Part of a small language model's weights: RMSNorm before each block, rotary positions.
Each number is 50 + 12 x the weight over its row's rms, rounded and kept within 0 to 99. Layers, rows and columns count from 0. The size before them is the row's rms in percent of the matrix's.

# q: layer 9 attention query, 512x512, rms 0.129, rows 34-47, columns 256-511
# k: layer 9 attention key, 512x512, rms 0.129, rows 34-46, columns 256-511
q34 108:69 44 41 58 43 33 72 33 32 85 45 46 50 46 56 40 64 24 38 48 58 29 54 46 41 54 55 53 58 50 61 60 41 43 39 53 71 54 29 36 47 60 45 32 43 72 57 31 50 61 40 44 38 58 63 45 57 42 61 31 51 35 60 59 49 45 58 35 57 53 56 64 60 46 57 46 54 50 75 64 68 64 54 50 48 36 60 47 46 26 54 62 34 50 62 53 20 55 33 46 70 52 54 59 46 53 46 74 32 40 49 58 54 45 32 78 42 37 44 37 40 56 46 61 41 51 68 82 40 44 57 40 72 66 49 44 34 49 35 62 32 50 61 39 52 41 58 62 37 40 61 57 46 48 59 31 63 53 66 53 44 67 67 57 48 46 70 60 69 60 57 28 46 24 53 46 22 52 53 40 33 50 56 49 40 55 37 76 45 21 17 58 52 48 49 69 69 55 44 68 42 47 65 55 53 55 57 36 44 52 62 48 37 24 53 43 48 65 49 58 48 63 46 44 32 31 39 48 23 50 42 52 49 52 18 50 40 55 54 49 50 47 37 59 56 65 55 59 52 44 50 52 48 64 53 64
k34 091:68 55 65 50 42 56 49 53 31 34 63 58 70 61 46 60 40 45 35 52 32 50 58 40 59 57 41 50 45 58 49 68 56 48 39 61 58 51 35 43 53 50 42 61 24 49 65 53 38 49 51 80 58 51 49 49 55 66 50 28 51 50 49 37 21 52 46 62 48 43 49 63 62 59 64 12 52 37 51 59 52 41 62 66 52 53 52 77 18 36 47 74 42 43 60 48 43 86 70 48 50 61 59 63 59 63 45 41 40 42 55 46 38 75 46 41 62 41 37 45 69 43 53 51 34 61 75 67 39 41 72 48 44 58 66 44 63 42 54 53 51 42 27 55 41 71 53 45 62 34 59 37 40 28 60 58 60 49 61 68 63 68 60 66 42 48 53 45 52 29 63 30 56 58 44 58 57 40 58 30 61 61 32 64 61 47 37 65 51 61 53 64 61 53 48 44 51 63 53 55 63 49 57 49 48 53 66 63 53 60 37 26 43 46 52 44 77 20 31 64 50 76 42 41 59 54 44 37 74 53 66 52 36 73 47 45 43 53 61 70 61 56 50 46 73 31 52 44 75 56 57 46 42 52 58 25
q35 098:39 55 55 56 47 46 60 42 57 67 36 52 46 60 54 51 43 51 64 86 39 49 66 44 45 31 64 50 50 46 62 39 38 39 49 51 40 37 37 33 55 40 55 59 32 38 42 32 57 55 54 31 49 60 74 53 46 46 65 40 46 45 23 47 53 47 60 55 38 62 48 54 32 62 50 50 51 49 41 42 54 80 55 42 48 52 46 39 54 50 40 26 64 55 55 42 60 42 38 37 47 46 71 75 37 53 49 49 56 44 53 30 22 56 36 09 47 41 57 39 30 49 55 49 66 53 63 33 32 45 52 69 71 49 56 39 42 52 49 58 59 72 37 63 39 34 38 50 46 53 41 48 61 43 59 53 36 38 50 42 60 46 50 45 53 38 50 43 37 57 50 61 54 51 50 57 58 72 57 40 24 36 46 57 58 56 79 55 65 63 54 56 44 46 75 54 60 20 53 45 43 50 55 38 42 44 41 09 60 36 56 49 55 43 42 40 67 54 60 57 39 46 46 27 64 51 50 64 32 55 56 48 74 24 46 49 34 63 58 55 68 44 50 22 33 61 49 55 54 30 42 64 70 59 56 43
k35 099:26 38 55 49 44 75 49 45 30 43 60 34 46 60 31 58 50 52 52 61 59 64 50 28 41 32 59 64 61 57 43 43 81 46 48 59 51 35 38 27 63 58 57 60 35 67 49 41 40 64 28 50 40 42 68 52 35 41 42 46 37 41 49 25 40 75 66 45 75 60 54 53 60 54 52 75 42 54 57 33 43 46 49 57 52 44 56 42 49 72 54 46 36 56 63 34 45 42 59 51 58 49 66 39 50 37 60 55 63 46 35 47 60 53 52 36 47 61 55 61 43 31 70 36 52 61 43 39 78 45 61 47 69 53 48 44 41 48 46 60 38 47 70 33 53 42 53 13 48 47 54 55 75 34 39 48 57 63 57 63 72 66 58 49 49 36 43 58 40 31 47 53 61 39 57 65 40 27 48 67 52 54 70 57 69 55 49 40 67 38 53 57 17 60 52 40 28 37 42 53 64 46 49 38 44 57 52 42 56 51 44 63 48 59 38 58 55 32 41 59 65 47 48 53 51 60 58 40 48 48 63 74 50 68 55 47 64 48 30 43 54 62 53 58 53 63 48 45 43 62 60 59 50 53 53 53
q36 095:28 29 51 41 70 53 46 67 44 39 50 49 28 38 53 73 42 78 59 61 26 60 47 41 73 36 52 52 47 57 55 74 54 41 63 37 49 44 78 56 56 57 43 56 28 44 53 42 40 59 52 33 64 49 67 49 64 48 47 58 57 65 39 36 54 44 51 68 55 57 53 55 41 43 60 64 43 14 46 39 57 19 49 59 50 62 38 55 57 60 62 25 54 70 58 53 58 59 50 59 48 60 58 51 35 31 48 49 55 51 66 50 53 51 72 47 56 47 51 50 48 45 57 57 57 42 74 42 60 51 54 58 38 25 55 30 43 26 50 58 49 67 34 52 47 41 42 49 51 41 50 50 47 32 47 54 41 44 74 52 56 42 61 38 43 62 60 45 49 63 60 59 42 24 51 52 48 54 51 61 54 62 71 61 56 50 51 64 81 34 33 24 42 43 70 37 30 63 55 16 49 59 56 48 40 50 59 36 47 49 50 69 67 51 42 44 71 57 45 62 30 42 36 55 54 53 78 55 50 42 68 57 62 47 32 53 46 56 57 50 53 51 52 57 54 48 32 40 54 39 42 36 66 44 39 48
k36 101:46 67 46 84 52 43 50 28 66 40 45 62 73 37 64 23 39 47 33 59 42 23 48 56 26 72 47 66 58 50 47 44 54 55 63 41 55 52 63 51 50 50 50 42 53 71 47 39 27 37 46 48 46 33 61 41 54 32 51 42 54 31 70 59 49 51 70 71 55 43 54 53 48 59 41 66 55 41 50 46 52 51 55 46 41 50 65 65 46 64 44 49 47 60 44 34 73 45 43 48 49 62 48 65 47 57 34 53 39 50 41 64 42 37 36 38 48 39 49 45 39 53 58 67 58 52 48 49 22 68 42 39 41 56 42 41 60 71 37 56 29 74 65 53 39 61 53 59 53 43 49 42 56 67 46 70 21 39 42 48 37 66 68 30 44 52 52 60 25 28 62 45 53 63 70 41 53 44 69 45 56 51 68 60 52 69 61 43 33 43 49 67 57 57 57 55 71 52 45 67 63 44 50 57 56 50 33 52 58 54 56 45 42 68 54 58 45 40 59 63 46 46 66 46 33 41 52 67 43 55 63 53 41 41 69 38 54 42 27 65 50 48 53 59 55 58 54 62 35 60 62 62 51 39 43 55
q37 102:50 48 42 61 60 51 33 71 50 54 27 46 34 49 49 55 68 44 29 37 54 55 43 48 44 48 29 51 22 48 33 45 44 56 41 60 52 71 55 36 48 58 49 62 66 57 40 70 62 46 39 51 35 57 53 49 77 43 46 60 55 48 53 51 44 32 36 49 47 34 53 28 54 44 54 43 57 46 67 55 37 17 48 56 50 48 43 39 44 38 42 65 45 46 24 52 52 31 64 50 38 53 50 63 64 43 32 62 39 49 50 66 31 63 46 60 55 58 50 60 41 66 52 59 56 32 64 68 41 68 49 58 37 57 65 61 65 43 72 54 27 60 47 54 50 63 44 35 60 55 58 54 28 41 58 64 57 48 59 57 54 52 46 47 48 50 39 60 53 59 60 68 26 18 39 50 56 48 30 49 62 55 60 39 35 44 43 27 60 60 46 38 69 43 53 30 49 71 26 47 43 34 37 58 76 32 52 57 47 64 29 36 51 39 46 35 54 42 35 38 44 47 74 64 68 53 51 62 58 47 55 54 61 53 65 58 60 56 53 53 44 53 47 51 53 30 32 43 50 41 70 42 36 51 41 49
k37 102:45 38 47 41 45 50 42 60 64 34 50 33 38 37 55 65 46 74 48 36 53 45 38 47 49 41 49 34 54 43 43 50 61 55 75 56 25 69 62 56 45 50 40 24 48 41 47 70 40 60 49 54 69 28 44 43 63 46 29 57 51 59 58 53 70 58 43 63 42 59 56 63 56 41 42 57 62 36 34 64 39 30 50 54 41 42 72 34 60 56 62 27 57 47 43 49 53 37 56 52 43 49 40 43 50 50 39 38 60 55 59 52 63 50 50 61 49 47 61 56 46 61 47 64 60 58 38 61 38 70 33 38 26 45 28 32 56 41 45 35 49 27 38 65 59 44 33 75 36 56 39 31 55 76 32 44 56 83 57 46 34 59 54 61 40 57 46 61 64 33 49 43 54 61 68 48 36 42 46 51 47 44 48 52 43 52 29 64 47 56 34 42 49 33 37 54 61 47 75 47 52 48 34 70 29 78 37 60 44 34 74 55 60 46 72 69 42 64 43 61 43 48 54 64 49 43 64 53 46 64 62 50 28 50 66 39 40 39 57 36 43 45 70 82 45 65 61 64 51 54 41 53 34 21 46 43
q38 098:58 51 36 71 32 52 58 31 48 33 61 42 64 49 52 33 50 52 67 37 69 44 41 36 42 73 41 73 44 52 50 65 30 67 60 54 42 60 46 65 43 51 59 52 59 71 51 55 41 58 51 64 55 45 32 50 51 70 31 51 63 37 72 66 80 39 47 39 36 71 41 53 61 64 35 64 57 51 26 38 42 50 57 58 52 58 56 49 26 35 61 53 56 35 54 40 44 62 43 59 51 49 35 36 71 44 28 42 54 57 45 41 65 75 42 60 44 41 34 33 61 58 55 53 44 61 34 33 69 52 42 38 50 32 37 51 53 55 54 42 57 41 66 36 65 52 68 62 51 48 47 53 43 60 46 44 68 74 40 42 49 46 44 56 52 55 43 65 57 55 30 26 68 45 25 55 47 82 36 58 52 33 56 49 60 49 33 49 39 50 59 63 33 46 25 72 52 68 52 36 39 51 59 51 61 59 54 55 52 47 57 67 50 57 53 45 45 51 63 65 53 29 41 75 39 67 41 59 46 49 35 53 33 54 57 57 46 46 33 27 47 47 37 69 59 43 60 41 30 61 29 60 57 33 58 46
k38 103:53 27 57 45 39 68 64 42 48 44 69 38 22 57 30 43 61 46 45 45 53 62 40 56 40 28 50 39 40 92 36 50 45 42 45 42 53 21 52 45 33 36 61 61 51 50 62 48 37 36 57 44 35 48 48 60 39 38 50 28 61 48 47 52 27 61 45 41 40 42 52 45 34 46 65 77 45 51 53 41 50 62 60 57 64 40 47 60 56 74 42 40 54 51 49 55 50 53 68 71 39 38 68 47 51 56 61 49 30 48 51 55 52 45 38 44 46 48 49 70 53 54 64 46 40 47 66 38 48 46 56 63 51 50 65 58 62 54 52 36 23 52 23 44 60 42 19 44 52 67 69 61 43 50 48 58 41 24 55 57 67 43 63 73 35 28 45 47 43 40 65 56 64 26 57 40 47 47 46 47 66 64 60 51 39 66 69 55 60 30 64 56 61 52 60 27 59 44 54 44 54 46 43 49 48 53 42 40 61 37 41 37 44 27 38 67 46 52 56 47 55 46 61 49 45 38 60 47 40 34 57 54 68 45 20 40 39 25 50 42 30 63 35 41 42 37 34 47 77 45 42 59 46 52 59 61
q39 102:83 56 55 44 54 50 56 76 35 56 68 56 33 52 53 47 49 52 53 53 54 69 55 65 54 58 24 49 42 71 55 50 46 38 57 45 48 62 31 34 41 43 45 52 43 61 61 73 60 32 38 66 45 47 41 50 57 58 50 42 45 42 51 50 47 55 38 29 25 77 54 38 56 54 51 59 63 60 44 65 28 69 41 55 43 56 42 69 45 60 73 53 43 48 36 55 55 56 35 57 60 49 31 67 76 48 27 25 43 60 61 31 44 56 58 58 37 38 46 40 57 57 41 41 49 35 48 27 59 47 58 44 33 68 54 69 49 51 55 76 54 35 61 56 42 52 61 44 60 43 50 72 64 29 53 48 51 77 54 43 56 39 55 70 50 45 50 63 68 50 48 50 44 61 41 47 61 65 62 60 54 56 50 27 41 47 36 66 65 45 40 63 67 37 35 48 54 49 52 53 49 30 29 56 69 43 65 34 42 59 45 54 54 60 37 52 48 46 23 60 62 12 54 46 49 64 36 58 44 54 43 44 36 40 57 50 52 55 81 59 63 51 33 44 53 59 64 50 40 51 33 70 52 54 37 51
k39 103:73 46 57 74 54 54 55 34 68 43 38 38 45 53 57 55 56 51 59 51 52 52 44 60 59 48 62 40 50 76 49 31 71 50 57 51 44 52 65 59 36 50 48 42 68 30 74 61 19 37 53 58 67 54 38 52 35 34 49 47 66 44 62 41 26 66 29 42 56 52 53 40 55 40 47 38 49 45 35 40 78 52 45 46 71 51 54 61 65 53 61 36 68 52 47 66 54 52 37 60 64 68 17 56 46 61 59 50 67 58 53 44 51 40 50 28 45 46 44 60 49 55 50 19 63 47 57 34 50 32 33 51 58 48 37 57 39 48 23 50 61 33 45 49 39 60 37 55 36 59 65 74 44 64 61 49 23 43 38 34 47 55 38 50 22 47 58 57 39 27 55 38 71 43 63 42 53 60 54 50 42 55 52 43 52 63 39 27 56 55 62 34 51 54 45 60 52 57 57 53 50 78 48 66 34 55 40 41 33 39 48 44 42 51 60 65 53 54 50 29 45 58 58 49 32 54 64 38 61 57 29 60 36 50 72 61 41 42 77 42 52 37 58 49 40 51 52 62 63 61 47 72 51 54 57 39
q40 095:61 49 38 81 68 63 53 46 39 50 62 62 68 66 57 18 65 45 51 25 60 49 58 44 43 46 31 64 42 47 36 70 39 32 59 58 48 66 36 45 60 43 72 41 55 64 43 60 39 42 46 59 47 32 40 47 45 59 40 48 55 63 72 49 56 37 56 43 27 61 40 53 44 51 38 75 51 48 49 39 54 48 48 75 40 57 63 45 41 38 50 66 33 35 55 46 72 43 47 57 45 41 40 54 55 46 25 43 37 57 45 37 52 75 33 47 34 53 36 44 63 48 36 43 49 63 37 35 39 67 47 57 32 55 53 36 68 41 50 36 39 51 63 43 59 70 64 54 57 58 59 46 36 69 51 55 59 54 45 43 55 37 48 63 51 36 45 56 61 53 52 53 71 41 37 46 66 63 25 56 51 54 64 55 24 44 23 30 45 74 48 67 44 53 41 62 64 79 45 23 41 57 62 54 66 41 55 79 49 52 45 61 50 49 56 44 42 52 72 51 42 40 38 63 46 50 45 61 52 70 50 40 40 55 47 48 66 48 45 55 24 29 46 82 65 50 34 34 27 47 28 72 47 45 55 39
k40 099:49 42 67 45 33 39 59 43 52 57 56 30 54 42 34 45 75 44 38 62 69 58 45 45 67 49 62 48 47 53 62 70 63 58 54 28 25 35 83 69 42 29 47 42 39 62 63 44 25 41 46 44 59 55 57 57 56 18 49 37 53 41 29 44 72 74 46 65 67 79 45 43 40 53 60 41 40 40 33 44 68 37 42 32 52 62 45 49 67 61 62 46 67 44 43 41 51 36 61 53 43 58 57 37 50 41 53 53 70 37 46 71 54 47 47 47 58 64 48 23 44 54 57 57 55 60 30 55 52 57 46 42 56 38 49 60 49 71 40 48 35 61 48 37 49 41 42 56 45 68 51 57 44 31 52 46 57 50 40 26 46 34 41 49 42 39 70 64 25 37 48 44 45 36 58 52 34 58 50 44 43 49 46 68 47 71 50 36 52 44 51 49 24 47 60 34 15 15 73 25 53 50 34 50 36 62 67 44 36 38 56 46 46 46 49 47 60 62 64 47 60 50 66 62 60 50 54 31 21 46 55 61 47 44 41 67 35 56 47 43 37 74 67 29 47 70 67 62 66 41 59 57 42 55 43 45
q41 096:69 41 64 65 41 50 57 34 71 65 72 61 26 71 61 49 47 55 51 50 63 55 51 51 57 47 50 47 23 47 62 64 43 53 28 55 54 72 45 54 47 46 63 54 32 65 33 48 41 64 52 64 44 55 28 36 55 43 39 33 27 74 69 41 38 62 64 51 64 67 53 36 48 28 53 77 55 42 58 41 51 44 58 50 35 46 40 53 51 56 61 48 57 50 33 58 51 63 45 41 36 31 53 44 57 56 48 41 35 59 57 55 35 33 27 34 51 44 47 40 59 72 36 53 42 47 51 36 34 58 42 37 39 60 45 58 48 64 51 54 63 57 50 75 61 42 45 30 62 50 60 31 60 37 51 60 40 39 50 50 47 53 45 72 57 45 50 36 58 35 59 53 44 41 71 52 46 43 44 76 48 58 67 43 28 47 49 42 67 63 33 51 53 61 70 24 49 50 42 72 44 64 54 60 54 62 51 69 76 70 37 27 37 38 39 37 51 47 56 32 38 62 57 48 74 50 41 39 58 65 32 52 52 62 57 60 55 35 40 45 51 44 36 51 43 67 48 54 44 40 68 64 65 45 37 74
k41 105:59 37 51 56 52 45 45 57 49 50 44 49 68 32 42 49 73 55 21 63 62 87 29 43 40 40 49 57 50 36 79 50 61 59 58 53 31 47 51 40 52 32 56 41 46 36 38 71 23 70 50 61 65 54 45 52 68 70 40 66 35 37 45 48 51 41 53 33 48 51 56 47 64 43 22 40 46 29 55 72 46 58 25 54 31 57 35 29 48 48 36 69 55 54 25 48 37 58 65 67 45 56 57 63 77 40 56 29 52 36 73 52 65 44 39 36 45 50 46 53 46 46 58 51 46 21 50 47 52 52 63 57 54 37 42 35 47 44 63 57 74 62 34 51 51 46 64 35 36 60 52 49 49 67 28 39 47 37 51 63 47 61 42 66 82 39 38 44 70 53 67 49 54 30 45 51 80 29 64 47 53 49 46 44 42 59 62 49 49 56 47 44 60 59 52 52 45 42 38 40 44 46 46 60 34 62 39 62 53 55 43 43 65 38 41 59 61 46 52 49 49 45 35 62 46 52 58 51 49 55 50 36 54 55 71 46 40 47 48 51 37 42 47 58 48 31 47 39 53 41 70 78 64 59 51 57
q42 101:47 34 45 31 48 57 36 52 74 37 35 47 56 44 42 64 48 42 32 43 46 51 47 64 46 62 62 51 35 55 38 26 46 41 41 69 42 63 47 26 47 66 39 45 44 49 40 50 47 59 51 39 63 46 51 56 51 45 45 52 24 53 44 52 53 34 38 54 34 51 40 32 49 56 55 75 35 31 39 54 54 40 39 38 33 65 32 41 53 78 43 42 69 56 51 38 51 48 47 39 42 46 34 58 33 72 34 61 73 46 32 30 64 52 58 45 64 55 42 41 33 46 57 47 38 56 38 70 44 52 42 40 50 49 61 33 48 35 62 70 51 67 52 34 72 38 56 68 46 44 65 32 34 53 66 78 60 52 51 52 33 41 46 53 33 44 73 56 62 20 56 52 64 64 49 71 43 56 45 49 59 58 38 50 35 50 78 05 47 31 48 55 35 49 65 39 20 47 58 58 68 46 48 54 37 40 39 65 39 36 38 49 61 55 76 17 50 37 61 48 50 42 49 47 55 48 50 42 61 40 41 32 66 48 65 42 47 32 38 55 50 44 68 33 42 46 50 43 38 33 51 40 42 42 61 52
k42 107:33 57 32 40 47 56 37 59 56 48 38 48 63 37 41 59 38 51 44 85 50 32 45 34 49 33 37 46 50 44 55 38 42 54 58 60 71 60 54 27 54 60 64 44 48 48 48 61 61 51 56 31 74 42 36 39 58 73 75 48 30 69 54 47 48 26 41 48 58 54 51 44 54 58 35 41 45 46 50 61 63 64 46 38 63 34 55 65 49 59 46 59 50 36 45 58 37 62 19 44 64 49 42 47 68 66 52 50 39 66 56 71 52 65 61 27 53 52 38 61 50 30 70 35 60 50 53 47 26 56 54 50 37 46 49 38 64 60 48 45 57 53 44 63 32 60 26 47 45 55 35 43 49 54 61 52 59 49 45 63 54 50 56 39 66 34 36 23 52 58 34 58 67 63 49 56 41 50 33 69 53 51 39 28 49 53 56 51 35 57 71 47 41 48 49 66 60 28 72 44 47 33 56 50 36 50 39 74 53 66 42 68 44 62 40 67 72 47 64 65 51 84 44 55 42 33 48 62 61 55 37 33 58 67 61 34 59 43 44 72 72 46 38 44 57 22 84 35 17 49 59 30 56 36 42 49
q43 104:54 46 42 50 39 50 46 82 46 58 65 62 52 45 54 43 40 50 51 58 49 56 55 43 57 41 51 27 41 71 40 49 66 26 50 48 33 50 48 67 43 44 56 46 55 50 50 55 50 58 39 56 68 44 34 35 46 62 60 76 64 43 42 41 72 51 40 44 58 56 59 68 21 51 30 52 57 52 63 53 42 47 36 58 58 48 62 45 31 48 39 59 42 45 45 45 60 36 68 46 49 52 83 50 43 47 62 47 12 37 47 44 45 65 68 50 42 52 55 55 49 58 44 43 42 46 59 37 54 59 67 41 43 55 56 27 49 56 50 41 49 53 39 50 49 66 38 57 76 53 56 53 67 54 38 42 44 31 53 50 46 34 46 47 41 70 41 16 39 88 65 59 55 62 29 36 66 48 29 66 46 52 61 71 38 75 58 53 53 50 59 42 58 37 52 76 61 67 56 32 61 52 50 36 46 41 68 44 43 58 37 49 41 58 48 55 33 36 48 57 23 57 55 55 44 45 45 59 49 43 64 47 48 32 55 23 49 34 58 55 51 60 67 66 35 52 42 44 56 39 35 31 47 31 42 42
k43 101:57 39 53 53 48 80 76 29 48 52 39 31 54 42 39 18 26 39 53 45 37 53 47 54 46 41 57 41 64 56 27 54 59 43 26 47 58 48 36 46 35 42 82 67 40 64 67 51 32 54 42 46 57 63 49 56 47 58 40 50 50 54 47 58 44 60 51 75 65 53 44 44 50 47 64 64 45 51 70 43 43 45 30 26 58 47 44 52 64 75 54 36 51 49 61 40 48 30 35 39 63 49 70 48 51 34 39 67 58 77 49 56 58 44 50 57 48 67 43 59 51 45 54 54 40 46 54 54 61 49 43 47 59 41 53 71 54 39 51 55 27 61 46 79 41 63 38 52 61 45 52 34 60 65 39 65 60 59 48 52 54 41 60 33 34 42 37 53 46 55 70 70 48 26 68 27 52 50 53 50 61 68 38 53 48 48 65 38 50 64 43 58 26 79 42 44 45 43 42 52 79 35 44 38 53 40 49 41 45 43 37 43 60 56 56 33 34 52 40 43 58 56 63 48 39 59 55 39 60 53 37 29 50 66 40 44 69 70 52 32 56 67 48 54 45 56 57 66 34 56 36 26 59 43 57 52
q44 102:61 41 61 51 59 55 55 73 62 53 25 47 54 43 51 46 50 49 34 55 37 82 70 54 63 53 33 14 52 49 40 57 54 24 22 48 48 49 62 71 73 56 48 46 47 43 37 69 47 49 61 41 39 59 38 26 19 38 58 58 47 53 79 51 47 37 34 56 44 43 44 50 35 34 42 44 45 65 68 59 38 59 31 39 73 59 47 48 53 40 50 55 57 55 59 52 45 27 30 49 40 43 44 55 50 32 63 21 35 34 43 67 52 32 59 50 38 65 49 44 44 79 33 54 58 51 48 45 39 55 52 70 34 59 57 54 48 65 54 37 52 62 34 60 33 84 58 45 50 63 48 59 47 58 47 45 62 35 40 60 68 40 39 30 54 40 58 59 59 41 66 69 52 77 45 54 65 56 56 41 42 39 49 34 29 66 36 27 60 47 38 44 61 41 27 57 54 81 58 37 24 42 54 60 50 48 61 68 41 52 53 45 36 58 47 54 35 34 30 45 52 54 50 45 27 44 59 60 53 63 41 54 56 65 64 39 58 52 61 55 39 61 49 57 53 45 33 49 30 33 59 20 78 59 53 62
k44 100:54 67 57 55 41 50 52 56 50 55 50 29 54 51 29 37 38 69 62 37 52 66 48 48 59 35 48 58 60 65 39 67 39 24 60 57 57 49 61 68 58 54 60 33 22 45 47 28 42 59 56 58 44 37 53 43 28 56 65 47 60 28 59 55 52 40 50 50 32 49 35 43 32 70 40 56 48 44 91 55 48 79 53 64 72 69 32 46 34 56 41 66 55 59 73 46 45 57 52 48 42 40 40 52 39 64 48 47 51 50 52 48 55 60 50 64 57 67 59 55 61 51 30 30 58 52 45 40 50 62 61 59 32 37 33 51 46 62 48 42 51 53 53 52 28 58 69 53 54 52 56 41 57 66 45 36 54 44 48 57 42 45 53 59 38 60 37 34 65 50 54 43 58 53 35 17 49 64 31 44 52 50 64 51 69 41 49 59 72 59 69 34 54 37 43 48 40 58 38 36 35 32 19 34 51 54 58 51 42 58 66 64 47 33 67 62 21 23 54 38 68 56 49 37 43 78 41 59 49 39 49 52 46 71 63 59 56 75 47 36 51 44 55 24 39 39 43 54 23 44 39 39 47 48 62 71
q45 111:41 57 52 60 43 32 50 48 31 57 28 67 59 45 46 78 58 46 56 47 44 47 46 68 33 54 70 55 46 56 52 61 56 49 57 55 46 64 16 45 66 68 38 39 62 46 34 60 78 37 33 64 39 52 43 52 40 60 59 31 39 32 57 64 46 65 39 63 39 39 35 52 46 52 48 47 38 37 69 64 34 50 58 65 59 63 40 41 43 35 57 56 57 75 43 83 49 49 31 55 55 60 39 69 48 55 52 68 60 46 56 53 57 40 63 59 48 45 27 36 35 64 44 43 27 66 51 42 40 45 63 42 56 59 43 36 50 57 25 51 35 63 38 41 58 42 57 25 50 64 36 67 53 48 34 67 47 63 67 40 76 68 42 60 40 50 42 66 44 35 51 62 53 45 62 44 41 38 26 21 42 57 56 33 79 42 51 57 54 46 49 47 55 32 67 70 68 68 56 45 51 55 36 38 52 55 63 46 67 78 43 53 38 43 61 64 40 58 40 43 57 45 49 39 33 38 55 26 34 44 36 67 61 44 55 66 43 63 45 56 51 69 35 45 71 34 52 55 36 58 64 57 44 66 49 54
k45 108:64 41 33 45 49 67 52 44 68 63 49 38 48 59 77 22 42 63 69 38 44 55 60 43 59 57 41 34 56 48 54 64 39 61 33 71 63 32 75 56 43 43 71 67 49 44 51 28 27 59 64 48 46 40 47 44 58 42 59 63 73 68 49 41 57 38 55 35 42 74 55 44 64 38 65 46 52 55 34 41 65 37 50 50 56 41 50 45 54 59 42 44 42 17 52 31 48 58 59 48 35 51 35 51 55 57 55 40 40 44 32 56 49 56 23 28 53 50 71 58 49 33 57 41 66 50 43 57 56 50 53 58 33 35 57 55 58 42 57 35 72 42 65 46 48 57 44 68 45 29 69 31 48 59 60 43 41 40 41 43 41 29 63 51 41 47 53 52 62 48 46 40 43 50 51 62 57 53 53 66 60 50 41 58 29 50 48 49 45 60 49 34 53 49 45 33 34 40 43 60 55 40 64 40 49 46 32 53 46 27 63 56 60 37 54 36 43 52 57 53 44 54 55 72 65 59 55 52 72 47 63 32 29 55 46 35 60 38 65 32 46 49 73 46 30 74 39 35 60 45 50 44 61 44 52 59
q46 119:52 43 72 48 33 49 45 47 39 34 48 36 45 60 69 37 52 30 58 37 48 55 46 46 41 56 63 64 55 47 47 61 50 41 37 78 60 70 66 50 60 75 52 39 63 50 43 47 53 72 41 58 72 54 56 43 43 43 57 46 46 75 51 54 63 55 55 24 84 52 33 65 47 39 67 60 55 41 44 50 54 34 49 33 37 46 36 51 68 42 54 46 53 60 44 63 60 71 73 26 42 54 45 54 71 54 48 33 29 44 36 53 51 38 34 64 36 47 43 34 45 50 49 48 59 37 59 52 57 32 55 64 65 52 33 46 31 49 33 46 39 43 60 43 50 62 32 61 44 48 46 66 65 56 58 55 46 38 36 47 56 51 44 36 31 38 72 52 43 65 44 67 40 34 71 48 57 57 52 40 56 46 44 58 40 51 53 24 44 43 52 45 58 57 79 41 49 49 51 36 50 47 58 55 63 22 52 53 43 45 39 68 49 33 54 56 25 31 38 44 54 56 58 55 47 52 47 60 53 51 28 33 40 75 55 39 41 32 51 62 66 43 12 55 59 25 71 42 47 65 40 65 32 55 55 47
k46 116:35 67 23 49 45 68 44 55 53 63 47 56 64 46 36 51 45 63 50 69 47 44 47 61 66 58 52 35 55 40 56 35 41 56 54 24 50 34 26 57 44 25 38 59 52 46 60 61 45 37 52 46 31 48 60 55 61 44 42 56 62 35 50 48 40 53 39 74 39 43 71 29 51 41 31 36 58 55 59 59 49 58 45 67 53 73 63 53 40 58 42 49 52 44 54 43 44 34 38 65 43 42 47 40 32 39 47 68 74 49 67 44 56 58 58 25 68 69 51 66 47 48 33 27 31 55 37 43 39 63 43 43 57 53 67 47 63 58 66 57 65 44 41 38 47 46 66 45 52 40 61 45 33 36 38 46 55 46 59 45 46 49 59 68 64 73 49 45 74 28 41 38 62 58 35 56 38 41 39 61 46 51 50 37 70 43 54 70 54 54 45 59 41 51 29 59 44 43 51 59 44 39 42 49 33 65 67 51 62 67 71 40 42 66 50 49 76 69 68 56 45 53 57 41 50 55 49 35 46 50 64 66 63 33 52 62 41 69 37 45 33 65 78 35 31 71 33 44 49 33 67 37 65 50 30 41
q47 121:65 50 50 78 37 20 39 51 44 56 33 70 64 42 44 39 44 44 47 27 57 45 48 38 40 50 31 26 57 51 48 43 62 51 47 70 61 55 44 59 41 27 69 58 76 33 46 51 54 40 50 32 52 40 54 53 48 60 53 53 49 48 49 54 65 47 57 45 49 36 41 55 42 70 29 41 64 52 41 43 44 55 76 54 43 67 72 41 40 43 34 73 63 59 54 45 42 48 71 36 57 41 76 46 53 52 46 62 51 42 62 53 47 50 61 42 51 46 34 63 58 52 42 39 51 55 41 37 74 63 51 61 28 62 41 61 64 40 50 36 51 45 57 77 33 65 48 36 52 66 50 39 41 55 34 48 26 46 61 50 64 49 50 48 64 51 48 35 38 30 59 58 22 60 32 48 51 39 49 36 58 53 50 54 68 51 46 36 52 73 50 40 54 62 43 72 45 54 62 55 54 52 30 31 53 39 72 54 61 49 67 53 49 37 61 56 56 28 30 48 22 60 71 58 37 52 40 55 62 60 45 34 62 42 59 60 55 56 30 53 48 45 52 38 41 64 63 67 54 40 38 25 52 62 47 63